Part of a small language model's weights.
Architecture: LayerNorm before each block, rotary positions, no biases in attention or MLP, untied embeddings, capped logits.
Training: a variant of SOAP for these matrices, 989M tokens.
Each number is 128 + 24 x the weight over the matrix's rms, rounded and kept within 0 to 255. Layers, rows and columns count from 0. Numbers have three digits each.

# layer 2 MLP up, 832x320, rms 0.151, rows 340-397, columns 80-159
124143163160085148104117113105136150127101120098144155136139151127107129126137142127141138110161102139182133137163136142103120176158109137130192088116108120131119109104136079126148136143117152123124143085146117128167137104134131123116125145
139145112144115114131144100162119187130108147140113136116132108134160096074154128120161125139120129096107174133107161074070144132126124152142104101088147140096177150052128074120156143150137143141134130121132138117163102137155151151094112142
151159129124156146121079118119105133186100153130099112147076120148137117155135147149109133130101134137124073147149157156131167163117117102138129174150115134154131135083145134142139164106120150116089127171143131115072118157139141116129139140
112140128088158137133106116116100123176117115150117176106123115130139114124103114111114147126116129124118131149123134123110107135168136107141120147133140118165102126099133108128098166140143170114110146146113109148144140171134144131094096126
107140133114108130118122154125134132136113121117113108112148113136203123146136149144103165118151109096078118149113119185140148114151109094124104101159137115100124143090112136142131144125125110103124116099132129152120137144156099150132128130
133124124147133142117144128145107108136172136179090105146120143153152123166101137165087151131068120135168119173132093118096150103159183109117108115134108102134151113132097093159119116133117112125140128121135118134118140165121145108191092125
147110119126149133137114125135150137110092103107130173094112151130146157158137112162142128123123178143115105137162112131102166151110166145121123117080115135134129069117134116072134107095136146147094110112110131080101133092105117130146106131
124130098122099122101107120119123111175112170105160142118211160145160123139154116117089144061127108126123102181068116137138116136135120098125133100090129131127143156115089131151113128140182140102132144098136137122138157134122156128114131113
139149127154130120144122113170129149106120141169145151127114144081147174167144132144152102118164097109140123134105145148121166110123151114054173137060092102139117133124115083109082098115134088119128148143135177143111153128100079113115157147
151116120154082116096124158134118146161151143119089134133169105098117103099106160166127140148132145129118166152132141162124153105109110177128117135130124115128123119103148117135169124120113088095147103119184110067156117118167126134163131149
136109142097138126128121142128035145144107150121119103099169144120141173131156154118102130122141118141105124140146113128178133146088123119164144114105114125096122109130135144123151132127128150096087112168122104114120127090088130152106113154
084104097173125143175115121063110170132123117122122132120129168155161111099151138155158137126142122090156126133115149119097128129120139125169100117180101103115109135091082107104121149135146145139123135128174170148154117109097134129162165127
111131137098127140146178125070120098161151108130112137135123121160120083159129070143141100151132124161172149137067106126094101134123111147154124094128087126077124136144147091132139106128114103093167112138146167112144069096138106109153153067
128117081153071148110121143180171088130156122130114151133145136130088148138076151150137077166120204160162117132151137129107124132119130141087147087141152109121145143122126124156144090140107157147135112148070130159121109161167147117140114080
161127142109153131149137107127144145146100170170098161125124129124131107116115124139088107127150123100123147116138128141176114125079117110118126130156126121124160092094102144113127084128100111142108174130108084095115128124170097091154148085
094163124149147132127129132135122135122127161117110138185139119148100103123143100146126096166088131108131106104099148156101136130126138156158124093176097143155137123160111090135116147081059129129128177138171120081103142148108149168127138099
116122149137077133128135151143160139084136062161116150179158152116168141142175159138134122135162093117095151126145117137132129167169111100135145148138113122114095141130125135125133150095105096111101138163146092098115116153131113135135138112
151120146090161118132110094149128130095145117076178083131092139142102115104117054105115148162114111122119117113105123115130144171142089089121111155154145125117121102132142091112130130133145141152110122139125141146138120124139126128130134104
129130140091166114076093086125102116089114091131106114138126145152106128121119146153101147110111111116138099126121119123122135138145124151118172142131133135119101101197142125123176147110130086143105117127114112129139142104140145089113106080
141105141081166150126128087145131035108179136124114148146096127152153103145130120137178116136143191114104097137073068129118122123085116115142100114112138112121099141106143128108128107122124111115164145115116126117080117140116149172088137108
158110122120132127103129152152143150107094155112146123167112157101076139097096119125096154077114105117155122103133149154090115124104134140147123129113122145128168146116102130103128099112097061075113151080110149138159127129093127135130075158
151115129138161115142091097119141123132084141117155144116161125124136121136162136125126178098071164108126073152086158126092101136145119108161146114150117169099125101137152107108141134121168171114126083095145138134151121143148150135141126160
098137133100179130143184184140133105118129116089135139119101159137137126146130131146101172156122126164174138132098098108138072070117150149134134133121117125120145114112102141130124139123150125111131106132136119142114093137085135145118146131
109114163148096173154113121064134112110155192107114131147117144111114123128093185170124098149144129135105098106077140128155148123133160114141114151105117149083161134114082102079080142185156121143110130127127155110147116106158121113156108134
127106090135157082103126135124114110124090111119112082141138133166144092112186162111156109098172138133097083125129143162110105121137130117109080129142126124120121140182102133146145122122144114103127126086109126110110130130150170160098136127
127112132130106060134152134121152167065099150108149170141084129099108089087157115118109129158133126078124115146187094128106138120105137138185177166148133114110115139152130111092121142070121118136153115101126113133141104131119103183157124114
134092176116117107105146081149168171144126089132108137104157148137128137169152124083093141117152125114105176143136138180125103136183131107116126089103127062123105167141110111133138126136131094145140157165107125099134073146122106128185130143
143162142145137120094154133114140087129151159149105170146134103065124189139094107124129076148128104114136142142152117123106128118141142135137122119118122152113093134114086117109154127144128130128126097143100140114144134096113108147096113104
121140137104143113136152117173091139158131166141121137135138093108139135133117132105106116143104132117136128105107106176167141191120144128098111100117110124143151156126107142148128106156148117149078119147115145083098116144144109136086133065
137141112129145113090173108132119135128105103187115139115119158119118133074111064136155122133172110148078141153138164168129141152166142118124112122128051138135142126110113158102120163134104205154164111133155126108137142123100111134116125109
104151163117081124108108168130144118138125106102121092084149128131140118136145113095117135161115117071113138118152172122105149090131153106146132163133126121098116112176140097134148145160154111164143097151150168140098124123099086132128124121
142105138137149137117158122105122149125128108140146103131104147104148114140160122142113139149116150121104154109175134144134160085130161134082125138152110146149145120115109091120125102100146110092164142089161134147134126106123140184124101154
143129108121116104122147122107182114146125144135107115141097145115163156121134121116116156149092122101122141149148177138132124184126100121116118103155152135161120130165135187146114106113156105127164096100151124137100180184156126135092121173
127102075154115161118124095134159130109120144135131132129106110119125075139129100135131163093130147096108143099150114167132116108114127133121088130141139168109107133133115110142136150112154139147117098111136126128139101123153153105126151074
138128089091133110143161115121098152061156185106144121110112128102107111130108146160158069118089090117098142084103139144139110143140130140134122106172153121103105110096123117141144118125112160113116125155123133132115155102125132157159122153
114144130151162180130155144168142113129136136153118163148104181149148091144141153132082163141095104131109098134136133168094146119125130114072143128107131100075131139119158115147122146115119132123136106106124156120113141141128074135143141148
142102116088122135120180117148115128143123105129148129100102112134135105143147133118127090116129152113116200127146170154129146134116088135108095120099152100136112140174136105151141161126162089157112090123125125099161165109114124134135147131
116163133103130130106103173163106149137097113129108160204142140157136123129101155112111119125143125133124158131122176134127147116121116129132163126105078146141131127162140111135137143093119127106114101144086139157134154091121106105155143163
133140119107114088131116109128138132178115131126117156166149122128095107127136120129086082112151124122113111124127121131151128118099084148107127084107127105168107167140127119138139098126139117130127143119128154081127149124132104152152130105
113095137157155123087122138140139114139120147145145178135121145119126087142133091111114132111096135149118148126102153131167076117107126101128137116123125109072138154158160167160132123156130142102102144121125139141111111138105168152092155125
106064122121096132076149088166138136091108112120122130108164150102119113111107174107070123174104118153162156129112114122109094093121160156128119154124131140161162164076122050114136136143104182167131105131112126155136126129118127103128127156
153149108111080126134134103144117121119121140113157124108143125136119088110164154137159143108163111127158139141147145083137165100123101103093148133123172151090130150106110152131128104120159136133120134126110089139150124120135153135099125139
128122132113106122132140132160120111168114138136069149117112063092115158103072135122131144157074127144143176083131107142100156094169114108099111122146085104120093165057152101114127141099141160130140106097100119156145113117090105130150148142
131127160121118085140108170136159109121103095127124145106159147150135129113116089139143136180182135121130137108075094146094129159103172109130192128147144074131167161159114145127101159088119111113114135144147081092147123133147143123135120117
122140133055155126088147111125138100129144120084145129134124137155125098112110133124109105152146089121154157139110082153125146136101134147116167125109156124132129109103145140100144094101126121132112156134108097156113105117132106128154122120
119098136126118150137151107114107117173102140165100132136136133143088101125097090164132166123140129140155138150107160180150133126133105178149157110106124153116107156151133166107164127135115082104101122136097145156160125159156121127135138163
070127115109122119127138117088107162164095087123110143161052112146163158096156141119183138089124122114126123137128125142110101143081096127113093105106153093128133141140101154122107172114138150150135142117128140117132134139144134102152127143
124131143108137196128114130151087102126149141104131152112159120077121156170138123136098139119129152099128191090109111126107120137140149166099134162110150114119117127122099136147123112144101113089139119126102115149133127083132156112146134158
138107112102129069162108117142088130159133134127109137145153168149134146098115142148145127128119137146159095145131104125176117135116155080119147120143146166082131133133162121120136125136128145121091118112173138161142102154116160111118139120
112134178124151109107135113115162123119134176112152143169134116090147144132132058148114177155077132125138136137165132108099127132143100089095118105102148134133136132117120125105092141118119103128146134140150128130189097139178112132102150139
126126160118112126141082137155083122115130120119112113124142144118136206123104110173135135117132139125116116108103111103132161137084076132119132149127154168119092142106120115144128096094153131126106081124150137113103163134136138149148074132
147145112114148129151139155161080136138129107095156141138138165121110160160114145107117084167103134092126174170154120132102072153114103095132147066154147111115135108089174132110113131115087144081149150105150111116117130154109113101119123106
125106113074121104101110110109147110147131096102139117138138129151096118114154103144119103076105142135108150144129179098118133169161139135195129110088106159144168103125107160147114125157121129146104090095076154128132137102177114097124106162
148138154145134083131142156176105134137102148150164100097113117078146123162133090126137109124144137155096123117126149144149143129140128102102128134106165087140138119095114089095110108118174119072104138131108132153131144109141110115128149161
144143111125108086110113135129133127170120143100134125084135146109099149151084131148117134131145119114090151135142075142157093146129089096132144145181128138164108142114121171129088122103156124137139155143122143121130118128161138153104182128
131160164122134186145144106104129115084141108123120126137096151126114082085130095077115103115108100166131070151096147142107137163106125155156175148086135121123098111142130159147116115095097071132100127142130148099147123133152107133133118138
132153123108114133140129115153151126126176125105114095089150179129152188137134156168132175138138132102113124148163103142121133123160136181108141119098078153104139114154123135080108102122105115129114145146143101133115118125115131099115136120
117109126132095115037158142151172069111100138144129118152109130159135097106126118148138163142156096119164122176114109106151138160107177138120150122115092119139160099134149139138128081098131111147103109108155119138131115091154133178131106141
# layer 2 MLP down (transposed), 832x320, rms 0.134, rows 340-397, columns 80-159
173134123120131186098098149104129076145129065110165095127133132176117083155134145067142149108131162125117157145132122129110181172131146118135137086131120127133108139087130119131131151144123168145143146118111107083143125099175162114103063156
109137143104108140149139142121143117153128176152104168093164100144132136080145088142110127129168124077156129096176098140125133122143136127113071117124132131123117133155119115111106107148160163129115115149159144164110136133128125114098124133
123110156128109155080121139167122095111143105102167111159151152106133132155109146172133106103164103124154092112132106112126156118148100118119124102152178189093145116110141123088107151171127117128120155104128113143118109163089178158084107123
137109136100121144163108084106105152133140141111107152121124119101141130135106129118156165152089110101100114137092114151120073126161115166147112120129145124151109107079148149083126143112124137092141109069153109151107119120136120114140099109
137150128129095161073144074109093095134122132125109046098142160090120125137129112113163135142187166112105128125131163148085151145103027115129107106187147124129135126182099068140170140138105117105182139184116131122145092153113124136118121147
082121165119145145134114154152143144093155171164158104128107126141129167182131105159134175124138136139136147149092094152152092144084151135115136109139119106159179127106103117128081126140093168160153123138124113109161111114103122102126131124
101099113127142118136148156125124113102155145193134139114129144150129126102155109133134126110136163130113136063140134141070110128129134161112097122159099150113106107127151092070124084107182144135150118140089143118110121163169133125167146147
149161145114110126094108139133179083149128136119081139157121164129139147121155077139076114086112154182093161145092113116097138145176117124151137128144141102168151127151122163145109124165132128141141085149140094114116169104126145069135128169
079152088112132120111135106159151147135107133131135152118072148119058126103123128107115118146143140105151114154139137114105157113103183114157148112080128121153090129127136208160163202121136073139158175074109144138110139099119131121117090123
130156132155152168142148136097132125115123139173134098168112098131135128137134163129157119157121189133108118103077114138144105074118142154128126100163161143122134156122120156128185132142137123112128139105143143117122177138122126137145134144
157147111117150134107107143158124080158114131108106133163126152101139163124164114144154092118143145158153094134100166162079136117102146140070070108145123117106156133123154119115099148106111113136164115118140119142113117133179128135148129156
119144091163135066161123109097100135129133125107118145124127134093169139154153131151093123152105149132160106083116134125142159084137121157143108124141133142128110148113063112139104087168135119160121112115145153129121141113115124121105109095
122176148119111115121163168120108099130168117191142135099116073133156098158171155152110157162121131144136135185138138097159089153156080113146146151118131123130178141118138146131133133132151134130134069194124145080140143129170133123135150145
155135119131130085140136152139145104107112137116121160146163140123139129096182111095136053113150145117134132104140142096110136095095110172081124058156176111151118138063146138099133135110130128127113063151135082125117130105109134160135083098
160150107124116130104114126121154118131100132179128168098146095140165092112172136124140118170104181153131140098128125149134126117142118134127133145118125179138122147134141142086111108114106145163091186099094127153177153107134101129131166128
111140149138166141133152127153147096090069114146112093105107081159123146105095103140156168135159157174114150121120111117098116103137101136132149117131127102120149092151105204123160090133155093128093103166151150140088145087152138140169119129
075166140133153160116160104170114142152121076154147121119148150097127120123157117107128103158121060085083159153123129147113111164110124127109138161152094110123117151112116128092164153129109158166098119109099126162117052126145150120121121128
094163150126143098125154109121145124135087130151141143133104121110161139119168137115105147126137133123188144136166148151101120116152124121125132112130125106101099108134135117136133143121124143129125127159133119117117176102106140155133111126
126146181144150153153137124143123176116119095149140129148072107123110133105091111108119128120105109100139158106131093105140107151142151126130113173126096094116149133132147130138152070106138112130155090117126135132144162089106140133145145180
130125156149117141165170127131133115150135141124151130156124134134116142132109169151144126133107178108140117135126114130149135134149126152116123103124129107105089106090129100094172146085104110147101096097101165072107165135126117151146162104
114090154110085129135122154149103159093139135128172154141100147152106138114110161124148137145174210125082154124137136141095126101116171119129130123095112138112117130140121142090095096132119110157140125125126120140133111116128126097149130129
118091137129158112120129146091145135123120077174124162132136117117151124114114115117154124124140135094113104115094103137154065122165138119098075128113063124117153129153121096120138079145093130139127118122148168120151118149149133139139171093
121122137071102144133100134118137121096136164136073089087142134106078100103112129133148150110165086149142127123145173132135139108134136143153144106115121169115127160102131138110148138160137119149118105118159137125161133150106140154129161176
082085081114114113104149130141150097157168132118138140123134159134168100135141126113095106143119158133125163137105122149094123120133131120155111085191132159110142120158134156134140146166135166149099123149118170099081069197119114169151070155
095143119162135116111126141130136114126130130122082139156125114114110113130140145134159148130156133148131146102156127121104116137096146141124162097146151142140128092160163144129117126145126114134150115136164111131149126129110096115174115141
164071135115130142163071143151122134126146098093120117105185121136142092133130120100105123123112121081148126107117176130138140125108160074108157085117135108163111133133152171121114140122141118139121090138150166116125099154145144137094134144
124165116160093128161121119132112106117121138134111124106148120150111181172154125137131179166110106118064167147127142103137189164131102119155103168146128094113114123155093148089144145145138135148112094104139107135162166146074101134134188086
079081140105127127150169101102189150086111119139124114120143109123140161124116102149100160181120135154163137137114103113140114132110143138124173096107126150113131168115085159126091112139154120138141118150114120144114121160109107106089152160
139120113132133100138129057130113164113155141148174113122141136090147073118128136078116141099066154133142109121129115147169134165152141138152123130166105142106129161166131117147102150101147120141140150131091110120131135097135147149113108085
108104074127139126053114136118117175174131142129152152138139110120126160101121125104119109161153115167124112118159118129138120143153148167085113148098091133099130082142148151156130135137170097112132104131158138116151114129131132128121140070
123114158143128119135125146142124100158104159136130137104155158137122078112126142121112160152132127164147138141149154092147124100171123082150103123098091130160114114094122139107107129107128109125133167115111120120121133140128148126153159152
098179105128111129087079125142135099136123142112091154145125135147123165116142141152119108127149166139155097142115116159151086138076157100140106122137130148145157155146104117122131140141120126148135115128110170134143147164142131106136121103
175148088160155102159145089172112112131140145131122163104121114137129128119112097107154119112101138136092117092129147133136161099124193121101132140132158115112101129131107121121147109135141122147137159111137114125087149084104109126150128125
130103163132132102138141122132108092166120093102132120116119133161125178168186140157059151127136158148130133096118082155122134138150134153102109126112102131095164134129119106138159107140103131141133116145136158099132155094093144122114137119
141151104117143094144111103134089126071133146145144127128104112112129094120125127195150109155144111106126164142117122146132111165118129112103110104148093141114141102140152123119198136135115162108091136168139165138091112108119099176187147104
100143148101154096127146116178162171083152158140139118118119156128102132129132125122162115132126135129088117083107146106134155116144122135101111133116129194142154128104136130120131130146114090138136123100114154198154105129128136126147096158
115088107113166148110125145170102107109143127133125128129128108118150129075105115143158136092110111114128129133128131133117128133143104086124124105095083118116118135143151135156117171132128112084163144125094119162137132105086129114132100104
109145113139146105133168131116148119089136151182106108127147110098130095180094110077087143121128105098097137125125167132114141076141137114130153098148105113114154135083115100095158109087152139122123128124111128152097144180143144181150142123
137154139141137148139094135090136118188153113168121121129133134120120128142132155122135170118140138155110141111089152149137129124156148114152117125151110156122107128183140134109081113130113141158118091134127149098111094136112122118129161123
086109115177123124138133178162118139128104147137155124124096179116133091159121167089115119079153108141117122189147098177134134098117131120098138082113124101160101127155085143166127115209148139162149123122111132170127119131112119133148101123
133139143130089119142108138172152147115132167150158168109124096095121072058110137127128100106130131099054119172084143143105135124077101137120089130128144096141119161136143144159161083139128136152107107123077162126129136148133159125112101066
125102123119127113135155171145097135153107158115150089140125103139118144088163124113140162121096113180130144101133085110157112138120126151150134145096123097134140112135122098117128133098148143122128117079172119144154133114139143170161113120
137089114114174139096122074100164104113161178135127087114118110098157145139153124141168191160098118104149157150162104120118131129100115159089135123118119148151171146112157138112094097109117132131123115130127102099139124135193112141191131113
155100116109159101134129111140167119071116163077102136133153128130152171149147120124116149139101167127156165145077146178121125130176133072106166100112129085127132098070146159140145131162091086139091114118100137083067136143125124100071123134
094166118134124128140088153131174123109144124142112171151099157090150183169107115158097107092087136130108144094152141087110148108135149090103114148143097117086123113098181137141100110160174135095148123160100137101151128187087114094151112154
130139128152126111145126150146163180144125111118135124132119118105170125153096137127113120124096092123093122116128152138127134119140130149098113079139113121153112133148137091157100121099147131091109154108120135123129109135146139110104116129
107134152126176119142114173118142123154125144143140163134162093176132114118165123145154128100103137100142077100126113121135112143098098146118080095106156131139147118114105128089107110133149154146133116121157173089120165144183093113143133112
138117129107124127126158154162159135115127164145128097134115135173135131123135124124119143143096128145139131072165161140108147130160150133101104168098172096110106141104156154152121103091166151169140128128129107083155087162107145140157156130
159149146094109125114141116120141123124135114136085173098115130137111105136108105142144103108155148174109167116122115131135125176153131131174154156141173094120102125141117128093149148092160145103119154112123132139150118133166120129133095115
152113167116126119130127094116177128162152164117138155134129131174087157115139097146136140139137114137178104129117134134126109124139165122129152149132123144140179113127092126108119159095169163115097161136127122118160114136150123135154151132
116109137192162117155101159185093086092150120156140117146142101128127124147133102109104088134138158153105051173094111137159136113129108085130131153157141120145067110116135099115124106074176091151120122122171119127108130137109145137155114166
165139131126092146142150093115122156152123084143134115134168146106113117141132075127130109123107092067148111112123115123112155159097137172132122146114113111128167137128134123141133144148100132123125123144146157134077155125100124078108133140
121154139111132124135126107112140114125110120093131165143193079123149099098107140087138153118136149162125149139181088144133140071144133096150131181136148091163157081123135092130120135167144119151155181136131088146138111075137207056125117135
169110104110089169095128124094113109098097123144070155129169152119120145099107144134111113132151168158125112132129130123082097142096117125089086099119136126088127106148110112157131087147103146130099159108124158110115185167134130138124102156
168143130121119128154136107131130147133132152149172107126149154122120133095056072107103076143112089121148181116136113119150105141121129132113098104146125139151116132084113156163138154137111141114160097110134134129083109090110158172124158126
102136132112138139100110154099139145114112164162129124174157160106179121119136115122118114137138093097151122104153136116130134072126138119101123124082154134096081164103153103137116099152146142139117153139104079147138140116103104146161140092
149124109121136151122154142076136143116154108126126106118134120149158110128147149155157162098137128109188147112148084103158127141145139152130100180148146206139133175109148127088135112131149159111153088127122179147135092148099127099142147157
090123067084134132128149121070169101119085127132103133117155110088162195138112109137066145136124136112109106175145086133128121135159164126102130146115105146160148113156124188061177139149159148107140134156098120099098106100134096119106106150
# layer 2 MLP gate, 832x320, rms 0.149, rows 341-397, columns 80-159
134144120166130161132133110117129158102094099151116089099148139133147101151156135154112166123091130125125096142146112122125131118140127134118144116141126115102117169106131147119165139102124149117156182112088198092108142136117118163168157093
097152122161103168166103110123128123118150169142127084129158133091133137129111142118140146159139134103158125165105107171072042115120168151059125127105107143156096121092119106129133148118117127152086174131109125104100109089129131132117108120
122104132150132153152161098094150155128110132144105141085127126095130119135145111149158116149166140083134105141108151138108097138141131124092144156135130106141133121156126145140138132134109127074120144128111107159121119145180147122090101133
117114113138121123094094146134101128120152131144110131104124147153135167122092155148074138098125123148102097155170130124098137123123148202125130108146112140148155130134120061151133139110125108124119161150141113104138108144103119124081167138
111103127101098148107174121133179095078135150116172113121186107118104106128124086128134161111146127115122149130103136114144094112133109102177127155121117131103105157092135125124128144142170094125116152104142144131165109080117129147129110108
077119151155133153151082136076117155110094126122122132117098113139159106105131138058113157126100134101089140139146136162132185098104147127094131158114131137132164117119153119092197143105146182150114108190150114138106123118133138145146109154
126124185141142100136155138141114119106131195118140093114134153132138145131136134108105139178132139130137127151145136123145119080116181142094078102122117123120121129122120118115153141115099106169161109107116115087128118119133115146121145110
136161131122143120105129116093141124157126121130090092129142136135139120123107146122140143150098110146121095111175122120093121108135117151150136098130134082147120113092116190147116095120121122110139159172128128137121148118155102143131164171
190133154150137138161128131145134144100167132118140116138114180130172127083110140156128125124131167090098113114087142152138130162112102132133071083161098123117101132146101145145122116155098151146155152107132130128123162137086131112105142169
141129137102110108091094147137131147144141047131148171104162183104132094177145147105125136140142058148099086147139134129159114114097134132131172126132110151162129119134136134125169102153103146122151114116143098187118134108141119157127118146
197145173169132101101069116120101150130105106150137142111142150104122163121132108127160100166152097164122155126128153158125111142123114145140121135124167149114133165132150110114143118146115149083112085108151102133143092148094164154124144123
132084141144156121157131148130130103117098127128152139145127140081164127132123122096129117133109132135155137120109109091096154108123131137135161133076102130076124170137151126102155099150138168132096104126128092131100097123135086107119128130
117128114125113098138124103139145106145179125118128137166194160094133141132113157128090097158119158145126096159127121129090124157125154145153144136162164137136131123100104136135036091120153122128132137105075131133129121181093163162128101088
115122119103131140106125124086100121134105118099119095098132162085141102128105104126152157127153139137090146119140151174111123108093127119129098118086125108142115106155136125118163143158155155097137140133158132167135147143122108162113120126
159147148148144101103133149144153126147093133152120094120130115141159138130095132108107139103128118165136130145106143160172106123095142113130134131077063130110085157129145125130123120141158119155142110117156115109132143143096151129127107106
134103142122134107132190113071157124191167109141132149132132146122130112162155119119154125130129122144148136120131118128129099073124105079099126080099163109105110153091130111151169159097111143147161161146172080136126122128140108103132104099
127126149130118121118142112106131148110102128167145174110096110132131132144106118070116138161124148137163089159161112107094132153127162156081134112136143114121105102129132091159137153136121153123087158173154077133141143128133144116140125149
066121116122118139160172133107136103133124138118143122098102140112109119166140130134139176096137159165112147146124141135091086116105110127129107176132137183144122159117116137151115125163105075111148140073078083091136140141131129171135155135
135145139131170146125138099135119108141150159150141134139137134105159111095130142158133143118135143098153152126162121123114133158123130104118100123141139111124138110118144149149164132107120125094140136165100141125109102130128145142158141138
173131132128121154122099140147101141110140156136134133132132106179129097123106116109127079117137156148111077140154120163098162120138165099129139130130118164147149165141082138143141121160116117118122120129110087107084161177111099139124131054
149165105127091118109142138166131111136104128118143129118106134116105120112131153121131103150124127126163117133175146121132143151118124124153109110136130131122179148139113139109142136160164155062146166133126083151123152113117154140092133078
108150141089120147123144122143136132121143144134106111125160181114119100116123116114184132102156163123156124101130138135106115118108121120098118124112100127114161134125095080125131148114121111135122090149130133125151154122143103103100139098
169116139126118132136099175145148161123144175125127128126099144138103158126132133122162173117125160131045174119071154145116168086135133199169153144101135120108082172129159109101134130101182186100074072143119145125110160105119106171121147147
159147123142105117150155184130167129154123103090093112101159171143130068100113096151159105147120097109095129128126126115115081109107137152126133116145124147120137153145111130134129107116105121156145121111134138106134105148158156113171113125
066103139141137134108171132124145112179089174121115156138140129157133139153118142138102115088083176116101106126137102154101141116117076169149109144141107159147116134173130128140117080118140142139082094113105125131098129134145161125058150077
091159078102150117170088121111130126129123099129156183126099128095176179129084145151080151148158181152136126171119131116110163142103145150147108193153132131112135109087119101131153169089123178111114130105119107098103149140071144127147125137
150134145157090145138149100091143135096175118130142143124130153148123124138138143196107141151135118168125135128144127126131123100128137131120135114117133142175131146128121132101091106095158144138135119140163154162134135116115145093127108116
166117131140088122124134143088108101132124105143103114120124157119135120087158118168124170144095106139130137141137096125119116163120133130108135114135138118141138122133126104126126120080169107132151132165142141171157130105128144122151122125
150133093135088165143157133108114133117141104113129129108104118117173170089110106159152108109141126115066139165161089146134142118094113124096134088105084127124126118105088126167090178128137122072130063120114124168114093176120137188187143134
098126119134109101158109180139129135138098126154091135130153151124120131141114102130123143135124093122102125088153107145113129149128131110129151124088104126133165130083118079116118136146154122099097123129149144084142116110106128143108147146
134140187103127163149132115131169078080070128119136152167121096137121131143131129119079120161151144139120106145101152152106142122104143118138145086133094114121088112099129095110138153145107150104079115157108155092144164131163128092136106111
119104124105097110118175129178118098143137175156124133146120120160152116166138093129151132144129130125132103087139128124132111113096102129096129142104112107119145146207135149111114107148126120113098101139086175148123127136146103157120131134
115141148124116111115126155178132187135138092132160150122167117115142154150115137154149085101138104138154118112163136148154130139102146122121101117168122146147114121097090141132113161126151112133180147115126092120100131157139134145122125164
155155165130146077138170113092143162158110087138120091117127124145130102188089104129143163128129140135120150147160123125184147122135165109109147099125155140127157167177108178115151106152149174097146110172191153129163096139089132129114087111
088091090132084086099134159097118131164136099148163161121110166127154176120177126074082128109101088149110102168113132164095142126134117108162098170118125119135107124111145119164130101104129163084116138133162133121142133143157125117134127170
111124113121134151114093115133142117109110125135135136120116122174171150128135150139178162109166130112096140130162106176095133121135106116151101122100082120118102154146147117107118099147155128117097134108140143163113092127111065152148143129
129107141144158163139110116139122135157118125119138153100136111111136102123133127147121123139156155150126112114132112145082100136092130115152131140124117132117159093121132160151122109126111146154126104135112130088102190103111174144133121096
156099174093150138163140140103148122127096116154098127106153127121110136152124115124146116096159126114128123132122121105112126135115117108102140114119107107117133160151163125113089139124140137088134151107100117122141125125114126115118135126
135160100128109105102156129121118102111132123140136115133126139117120091152121167157096153108089085172112143155143124171136090122124137156082121170113096102169121154146107147142120155135140085187151140175117126128121114130145159180158156108
084107147136108143123118127159104132118112139090132127137126143106143126107105117132152115139128138146170148135119129119131091106115083153113103115144140059159118156100136115117119124121121138132106153150180112105105113134146147150117187158
133147099072121115129132107106140151122090133113103147153147146157089105109137118117130091143130152099082126126096136140131139128181079108139152126132102102096133103138128097126140140135094125161109147119126110161134117088126116145134115139
074090153104120150147088116155132166131112193127121137152149147094131110136118116111129131117161098118133107091103208087105109105171137160150142122086101169083129101108099135119126146097152132101132122146146173151114139094136209152078161142
156166136141157131125174109117126124165116152122103121147134119131127113143137142134101135140083098114148146137154176136151149119127127145161117083172154115131130134119121132178141088157159156119138126118132107074137140109134119158114148117
120105135133106135105146141149119136129123133123142129110163131145131140134156154142088147122158129108129151130120067127101129114112086135078148139172094123136124101127141133119161143174126099128132093127114107174122128147144134124124137078
131110121122174133122104151141147127166077119123078115123111118152140203124127144090136102157156124086126135131154129119152112125110117098097162119141157145147130155137140105132151101089138143150132147125091096145070093113098123108133097100
098134095128118142129137128126126122141092139138135103126104156144169128125125127094168141115112152131122116128146140103080135116112150114145134131148136171129125123132109135129127181151108090132130127137153156121084149160088133137125121138
162140118124133124109121117106107096151099138101117125086155155135152152146135129130120139112128104144136125151138176115114134121107152086132143120122099133142123157133141080117136148102141125105149131112105124156156112130112112146100103113
150150142123129146142116085138120109123170127150071122117102150150143148123121143127121140124123154135135161141142186118139159163075115138121145119107109124076116130119152154140100140182134134173165130146096131148128079090122126132154076120
116149179103149112127149120081154136138104171102115155116133139087108109141154053137132138136109101114115114155147117156121095158155089172116145117153131123109123152115153122168083165128120127122146135153140159096182105129154112154160115122
158116076083110135101108120153143148130114158172105092112117131157149167094100168131131188136107119080142157127122111113145119126133146137075156134183127145128159106139114129134157109173095156108142125139075150141149138158130127152122108096
133130141141160102119151109105160144152125109118124138153133110109132108068088132111108120169056102104138081104119128118123119101137141140156118198107080101139143130112139143146111106164149136124147164134163158131143169132122135128103128167
136130095119150121129111141111056128128160117095158094095165151111127059129115150140115137123122143141148135153138110185142166149113161104172161128166140165131085127179101144115142115124127114136184149140137126100136093095096187139122132112
107134119131149107135083104101111093147074157158133123138128142124108158135132120123151114174083136138096174095094135142130139151139141142190104143116128140053091102132098104143120116155154152150138109143098066157158106113115109110170156116
126144123129149138119114100117121125138129116136140101109134148156153136108142134123164164099183082118187123125142095122089143143063118127124079131140125094137179114148126107107100128125096133120104124069112135164129122135116126098136106152
150149137135152127128115100086179152131081135155111107120161146152110124106094107151104129153117136093146117144148125075135145131118132112164117134101124176144117125099148161132123157104075146121166106094121156135106165106139156148108110146
139144103136110168149141131099160140132157163126109142142135165134129127130134139139111158139101155121132102139138136182080140148138147120089156111117100168146130187145138116164138146128083138127087089131132179143177120067114150117130181132
127118125137137120124119164160116105158136113134131132118135166135146106122140135111135158140126144110138146131129080154125105117128173135150101103178124145110144138120169115115157114116126187124125070143122130110184136126114153129087107117